Part of a small language model's weights.
Architecture: embeddings untied during training, capped logits.
Training: a variant of Adam for these matrices, 6370 steps.
Each number is 500 + 50 x the weight over its row's rms, rounded and kept within 0 to 999. Layers, rows and columns count from 0. Numbers have three digits each. The size before them is the row's rms in percent of the matrix's.

# up: layer 5 MLP up, 256x96, rms 0.22, rows 148-179, columns 0-95
# down: layer 5 MLP down (transposed), 256x96, rms 0.196, rows 148-179, columns 0-95
up148 109:477482496474596556524494479561499479498481491551429537473496528466428577538465475436516559478471482410531560411552526416513502548493567562408456487491570493533415576359409519443541564544497552513455439472418524464534474551551573521498484540541488472439490577440474375518518524445497463557
down148 106:635458537542512526446571470403526581423481469471506618485487447527471549431525572546499414517563455549514510498479595471541615440484472446494493480439451496477512410538556551516414522492529543537497464534552483509381509487471476489479491475439529513488496583571521459466500491603422525433
up149 101:597545435484412483558475490408480487426426443526496542578572548479574485409545540526491490449521536488444528571468492469505499432494420549531575426466444452500524508627533379480407436540559495471550421498515501549451465523533579457435549438556498504515535505543524517437505501472447487434
down149 097:475415440461478561477530475487404443492521499471534415455425517480483526504500440467555462505501486543525474496528510412477460482514581548466414735443576625483500522521512486523462534541487479509573478457482494498549559475539443494510494522462518504466393520588460496553530478582546536547
up150 100:480487523520513512495414451516498462529451484430523468469529419464395524562548405448437538376508532501464600468489479514556525474498477469434600459458418564480575490535503583475393550560526549465482501456562483431501556521506436539487470497573567437524559531566488538484581494371530526499
down150 106:544506475499560531404475505574544423555486449509484412432451521473483496530516450387503496545420555479501479499569535479582488494566525569454553549580425641456502524512427498445490387542445563485484522530497550472492503516505520417422479520573469479386578530467461513601522471535538476490
up151 100:510413544511483610530388466467472590565503509513558465449482451453469560551543460530521515405546558557445408426462403447486495425503497550398448509532486531527465452512489442535561486593486523471445424540503578447493550519507490478459529585508487478559495506513535501336511544504490545495
down151 097:513518480560418480515527446515479502612438479597453533495551496487555499444463432489527536522429456470586492473578497489550471528471503510636540506598501573417454463517556439443499496498504486571548503490441383443535452449572467536510593547404580450500508492479482534414539441519472422464
up152 093:583448492486463478575600557455479443453540509544466493525569455496428573449448527608469528519483461467425527524519461555426507562519494406447535573556477528386539494513548509482498477459506513472583529458467631441451453471557479510421543414539561445468480500450457488478553472431437587474
down152 099:483425481562506465492439541481520589482460548508485568542495476520416533439478512454557522467444531463515546438510562469401588470482611442591479440571510579539464486427463501414481508546471510560495512529579490465515435492579581437487568444383441506454530456579477508516463435467570571522
up153 103:584516528511438438513595476495499503561495543505479503533483620429419608494480532457496420497533558544512611433508476492405523479447549405455510384601467560537458483505525486525554479486466535535525419458474503548513548402434492514560514489510573474505446485455413572536484585510505494446
down153 101:537459506458522441461497563482462435441551470526487423500459510533486519567495474523506496478490436630505504549484467542457511522536624364474476490601527653509624460462492483482576497524484609534497514513445589502527507562461448509467394491506555504495426518425511454444476475485545483476
up154 083:457501513541498451561474540504572468481517414516534521554450610477616524439419492620503519412386536465558504437523513508453486551518576512529560549616547443448506455494541480479550408500443472513499483510447506601463503402535492501496531511513451513457466476460485508507554445401469587572
down154 086:538484592410554505474539454421516523493461509470456539563608524591481407485458517513426472512537417575444410536470542524525502506525523502446555342435411456469536412506405442469484475500546536458566471563447476536535494518568470519599493535493580508546511503506544500509533483506506555422
up155 100:498537523520552552518450418444497549565492409518606458523518614523467501545527518557485512408527492470489423496499338487483498464433513438585522555508476461529550538504551535541517503474506510394445489552417538415443570509435509448529511473523480485462569496494460523412578604483483525583
down155 100:465474419532437471503596454501461542472498520449413521478538456456495440507530568503461461504613538423455594473577543486526403445451495512536459461509478576559469447529569406496617495568497497352511514526591516565491536515476541504501519557479448462487467478590419509532528539467441535539
up156 093:488551451544409516393538613496562410532466502577484502566591568496502548472428522399494466485498479535537524536463545523495486432477452487468536501548477428547461526493413538573482540488510496515434508523531466454530458460457518473533560550515571385510509605500547512468626565386467476468
down156 091:508456425433490623584427533521524372486515522563524535491501485483472486541582441518469444512362564500605506506527490558556449492503548475473560540498539451518517492406414470415459425459580514537563476514476527550504557476399530534476539438438479531528449616496538512527530469497530483481
up157 111:584470412473445488446541501566500456496532502555530524461530580406540564457544512526583440414405548583482504566419523436488472491466518549496491444578589535424499467501435519505489388501494504513429441538504575529543528533517467492521519584514451531536453576497358453447497485471573543482
down157 112:563559494414532561507481487538483473423495484515545561485538450492489506607508512477607519511426516547477463561459456512526437513501536506547502542503424408444542540547465646577526401512430444439514450523477541501519426509474479465567490439485403555445443575549401527430504550532456531564
up158 098:526446502524481476458505408604544486547430535527517438415542439497537519462607505513465493417549536462487435546501467468505588548527519532544539458603503562486439446523595423445470520535414580450398464449417550444413512432513502493505438558559455443519517518506541519494556523565419492496
down158 098:497376418421500527468519479497544506542409503460580528554511426568556498509546437529503491503463509469491466420535492546520540483519497578602429420435510623558386430561525466476440476505477452535488470504519537499491498534543514512501493567434472477532566530422464539473549370565585551516
up159 095:521510426513508589521523505462605481493449442515402481473466633579435522494484601521450500544482352523497487405462534588419533378495499545455478512493479504526497551459454550513588582559590517474482422437532503488522489494525532507457547595481533489460533498518468527516515481430554478526
down159 092:490432538425446536506579665429548386532511576499503485555527510521404475504471440570539616515458478523468477504491463490508530490471493465481451425515473420490385524516519526494514460521619493519456543524536477540510507482475518565426591536456473455451543613463526579511532461511478446451
up160 101:536557447532413460494445451527512444479429477569469537538534506498500515469596560402501470402533476606529469443539508538386454465433435516526572493543558479500530537514462487503537424520506527557515472473543586513426491524584490480527580540504604508489441495390532389482542511489410563461
down160 100:460491476508538589504560533446492605434541451434495509557519494587430517561423577480497432480490504498436515433454521543492530512508522388419513443464434408534562607507526443476501518466539518430540462514491471460529530496533445469496519387381481545516587513520554550453524447516553584581
up161 109:563474441456529485552527496514499466460507504550586480443548414508467528424454448529431473408450495430562475538434483573517489539489583536433570541532493540592526451595432512543503492495564574420565532518462592463423559371539590493517464451541521453499480514477419523529516433459489563526
down161 108:534461500489571493560494466431534581507408507500539538521557499393519514527464518378532650565440483465483454491568537432499465418554504571540535479484545412519468443492513583429513523551572452497451504572486474507486504461557535485527418465385451497498573523543427490502585464461462530451
up162 096:513463443545448502507471530562503514500487445400480607481391437499489510517525472545435609458567476553555522548461522554477473478504524475503489598507523496471530509556617433512462524505574501450486503493525561534433593452506509533487549410591528371451469490552455560545481432429389463494
down162 097:518498473475603589519456483541500517440536430531561504447592460466550596519411480531531468496623523505481512495476587487531450594575550465484551486416500518444467552447452533494470450516505483407550435489408563458433485489497458468474539451474415560485498488603470504508508410536616530506
up163 113:490474425537537577531540449464461460445522435444486492463485539551464525477503493427446563467536412584587487469496457553476528525544564480422593454508451476556508515459541497496422497490408544450466428589408526541592507505443493550456570489534552586529457595461505426566496574582436545514
down163 104:415433480518594433494469504412321500464509492471495574517448473570483533527482470480430574516627530480489513544460451520503562496509529464543519491488510525512535430574532530503488487472466540510449508515520558514491477606475441507482519472329475567539488549491483495633493556574496488455
up164 101:612516539483544592499542455515603525488555458472450582475490580491437476530516433516505436445506483521574509501473467536499523427547418453497469532545463473539494619464465538558429511528509522404540411505389548429560576427395449371473490479525528516442500496518488488559489485503540512453
down164 095:557567591495539466495516472418471499571551437548484545536561549574526506401527523547527476458500515519456496483384511642486555483498485438473522510452457429458477527549557429534517534548521560452427465456382461452380467509549508459496535516374544530439572534564523448463540481499505503507
up165 108:506473478531548534495498491508451499488514459557497491543424498449480510435515465571567588512479499466510611464519454526536615522480545461450433458558477519383546447459523454516465492510563522556446491457387517363438465597503434461483560605598499460490505509518596530440468491445463533581
down165 111:547495464483448451488478419519610508405495490489481469518418415518505584461481496548505483482531381507474482541611490507476491594615421542510509576517397427474451630479461581468505509562504485509508480542532547580514419531528499524531482510536463451497488476554537549462429553398499546483
up166 112:469505448514492598479540548488477407467448395633508452437516484511516549554547459545497501451404467462558535438518439598417521571394537461491507425546480545520462499499419441446481489464500524500560484594460553460567522544562457472487499549544509477513448447447510520570527563449455595547
down166 110:423515442502529526554382621485434502461485483546468595495484505512449521565480496522558513530501548482540515496573477396528493471562408494407434533431457492531414576497606430495523557462592498475449482521525530459437519577410468535449538555455423500491585491448532528463563509495537470443
up167 100:606518584445463465569526431455463490584468459522600442445470522508466644471592504544545450447479577494495451485556518524427484506430516419449499427482591490476499450457455465489529493467507481517520440494538601538513514506480385434559551523519483495542538493433365490545562504499478503504
down167 102:525464560461541473466503496440434535625483546493553405525525501474499501520533484516503515480546609584445510487484541415481512557542551475456504478436529541472727427537518510460595500436510491485553550472505497503502522596503472476508442447407440511523439501404517500516475429478508452456
up168 125:510475448483491546495564556482458383463496531557515513496505518491502457498507497467543532505436469548423529566530385566379608480458416451525529392516411507442528439528545447375569486520446542524528499498423585446562501562527526467477610497559516585517483510498543523481508554546469516541
down168 116:492582455452492469509449508489391582443403520485540473373459562471463510567496458474509568474486500504526497514549480509492496508524470527516537527371520549554451590478538492573588517499479552581503499541517475452403386457561504564536489531602451543457514436402549540510508421444560484530
up169 122:559569462518479548476508582543476551529480436452580499493404539561438604516600539503512515417469487512566500457413483521438529508500442424452501571587487489514498594433483432591458508562440540567497474523467550412450497480413500534435538518496464461493488498457524419436498544387460515560
down169 110:554500502485512493548535583502405553497436472405419467479490466528445520543576508459471549525490554495438398554550464511544493543498510437524515490551475502514539507526525431541568528603545420521551396549486533452480531438538474662534539540461451473501526403497563511558476444462474460374
up170 113:573482488495527538459539404547510487512372449533534438507473547504445516605442547430576525548487556561503522449567421469401559478459503566435519507467516490621565545453523425556504431541499464509486411475500487496397502454482481565417538490529517501539444461542521390438457506546522543480
down170 110:575421579469505531552546485435514516421453454494545530583428446382512478491519510469552495599566593482451483521443512523518443485556487465469542531485522471542570484469422449484488586480541426450521468550445399478430569577564559553515499475480465548533463543451597546404456511493430540487
up171 106:559507511481478459530425515506500490408473432540478630437517387462496532513499513454533503483484553546559486504386526439444456525585479477486594477464429525542468588608445443587520451511481542479591456492552503526497431500529585495473522525557565413568485505569448422531512548461535432497
down171 102:553466586512536550532516584567561511520488544493592508546440495516495471551489438493461491462510495454443525524545437467492557423554563442556483498410430548478510472422489515489481491545358439507453510493458547557460408396552432479473519448542441470473550521574596542456537367539540538492
up172 101:629423475411512537488411434471466581525462482445493507501449572486513451510574489432525419480505499490502535501549561447422507503614397515544540453519489485542459503432511454502509469530528513552486493480513567525557442449531625500373524481550519501562508480445547467542524430567415440428
down172 098:523491505587421507606521474464479476454479514540475572590455458548471513474437563415532566560405535472533546444531490551487508461417535505483423472516613505572483456452505372465509440550493546477456464520592488467475474523398481596483561569490472458471451438515419516591524522491548482481
up173 100:502483402455502500444523519443559387440450492544486454461622444562517496549532488431454554456514485460453526556479537461529500466539447595431493464543478528525468489514466559581511470639454486526462556474421476572497470376473614502536545514554558541442457480502477573471439457478481570523
down173 104:448438493580552526596501585480518472502590538602490523562512460439547519483450516477532487472410452481542438503433562501458456512476482460514474539510575475434511402446523450489406554495456485524495458581501512504501534567463520495534487397397381555522484471476532564615502578437541494571
up174 088:496488493525523436641479486539535541504514466534589512425556515482555520432544428592539542442504493436501450549508413439389483563505508479452536521537489380581475494589500427498501509476443528554469427553446543421435503486459490463523524471505496543464463489412540572537559581474414424505
down174 088:593525485412509510405510477440496441492494443480530555459417503503555477520547454544431440473441440517490450535479439593452622540520542499555535472503512448547433490571460508471483492546464507584597430442498579496469526478523547548524521550472564435538494523488466474458547448543685506541
up175 113:492520486435453495534561445561476483552464517567551528453466545423429586522508573489511431451446506472515527471413427533524588543506519459391540381514576491457513511505487494531504442454518536455437595487550511588511521593452495508424507526521512443535527509507509580498576382397512567567
down175 106:504497561474539527507519483472410503465539445568535489404490540527525477453356487556537495460577630542511452556416433512530518521511593515456528415545479598483547467454560519470513505409498549541479477541542464510386506567426425498505538520451534516441516455460518646495492488462487492471
up176 106:552614564460554521593541505542534445529468468518500459563501443505558526451535438516408462409493514522522440502528469398544483557467449448448508544447450493601495521499518455637508410460528595490573522414495530502455542481462465410466538510498569435418454527488513428506483494566503478428
down176 106:467602532410606517464528464443482500458436551548525456475600508567474509452451486497511521424443491399450500591492595453561544511514463443451582508459450546496572533597540463468556543565451531528442495427443543453531446523582497461540371503466476561476503474496510497479525454538480424520
up177 104:571455433517547511454479473553553530454525488434532510506610476419447431438493494511553475459422404511449499449424550508492434537545591554524510536459536524489486530492449558541529473563515469502573521552531678444433542482481659495545499513520502482465457536497508504453523483425468590481
down177 106:517525468517600493573440447534592484531462478495542511477552572486512552545440547487548526515441404428531501526615487511589428583543534523432476487474468412475474541495426629412481479570509493557510428414553471479470402460552439510527403474455520481423501503495527459568488482462464500484
up178 097:544557468485463463559565545529521447448455455521518499489492535484429601568617640453456444525411456489538558457472554477498460485452463468424486478441341422627476546496513543540475430533535514422557409560527527500524434505538523484495572477499510464491515479504541503490508472545484456554
down178 097:507417496501470497522623444455501492547433469477422487507591498526583518413553420534498481435620545507456465440549550489493488491492517448533477550537497541394475467550448428533486533500459467560492488449471506471471681475502495531511537554508617450528465471546464510480519570500421529411
up179 089:473498537494502591429509406431516492508502450478509369468527504503504513549572542527449436418587504463517527473483479513484516528516536469507448488534579552512456514462429539496476560537503427521361389493413500522461591485470517583548613536528584491576566562471477465529566455582486483540
down179 100:507507537501520460429443498497470526521471398505519485449498499456487474494426483488397519627540508476521547626560483592487491523429493542536501461527558577515564497529486458413545478455484528603499486536538501467436468523493447549487612476400459569447537524586370596495559469533490442501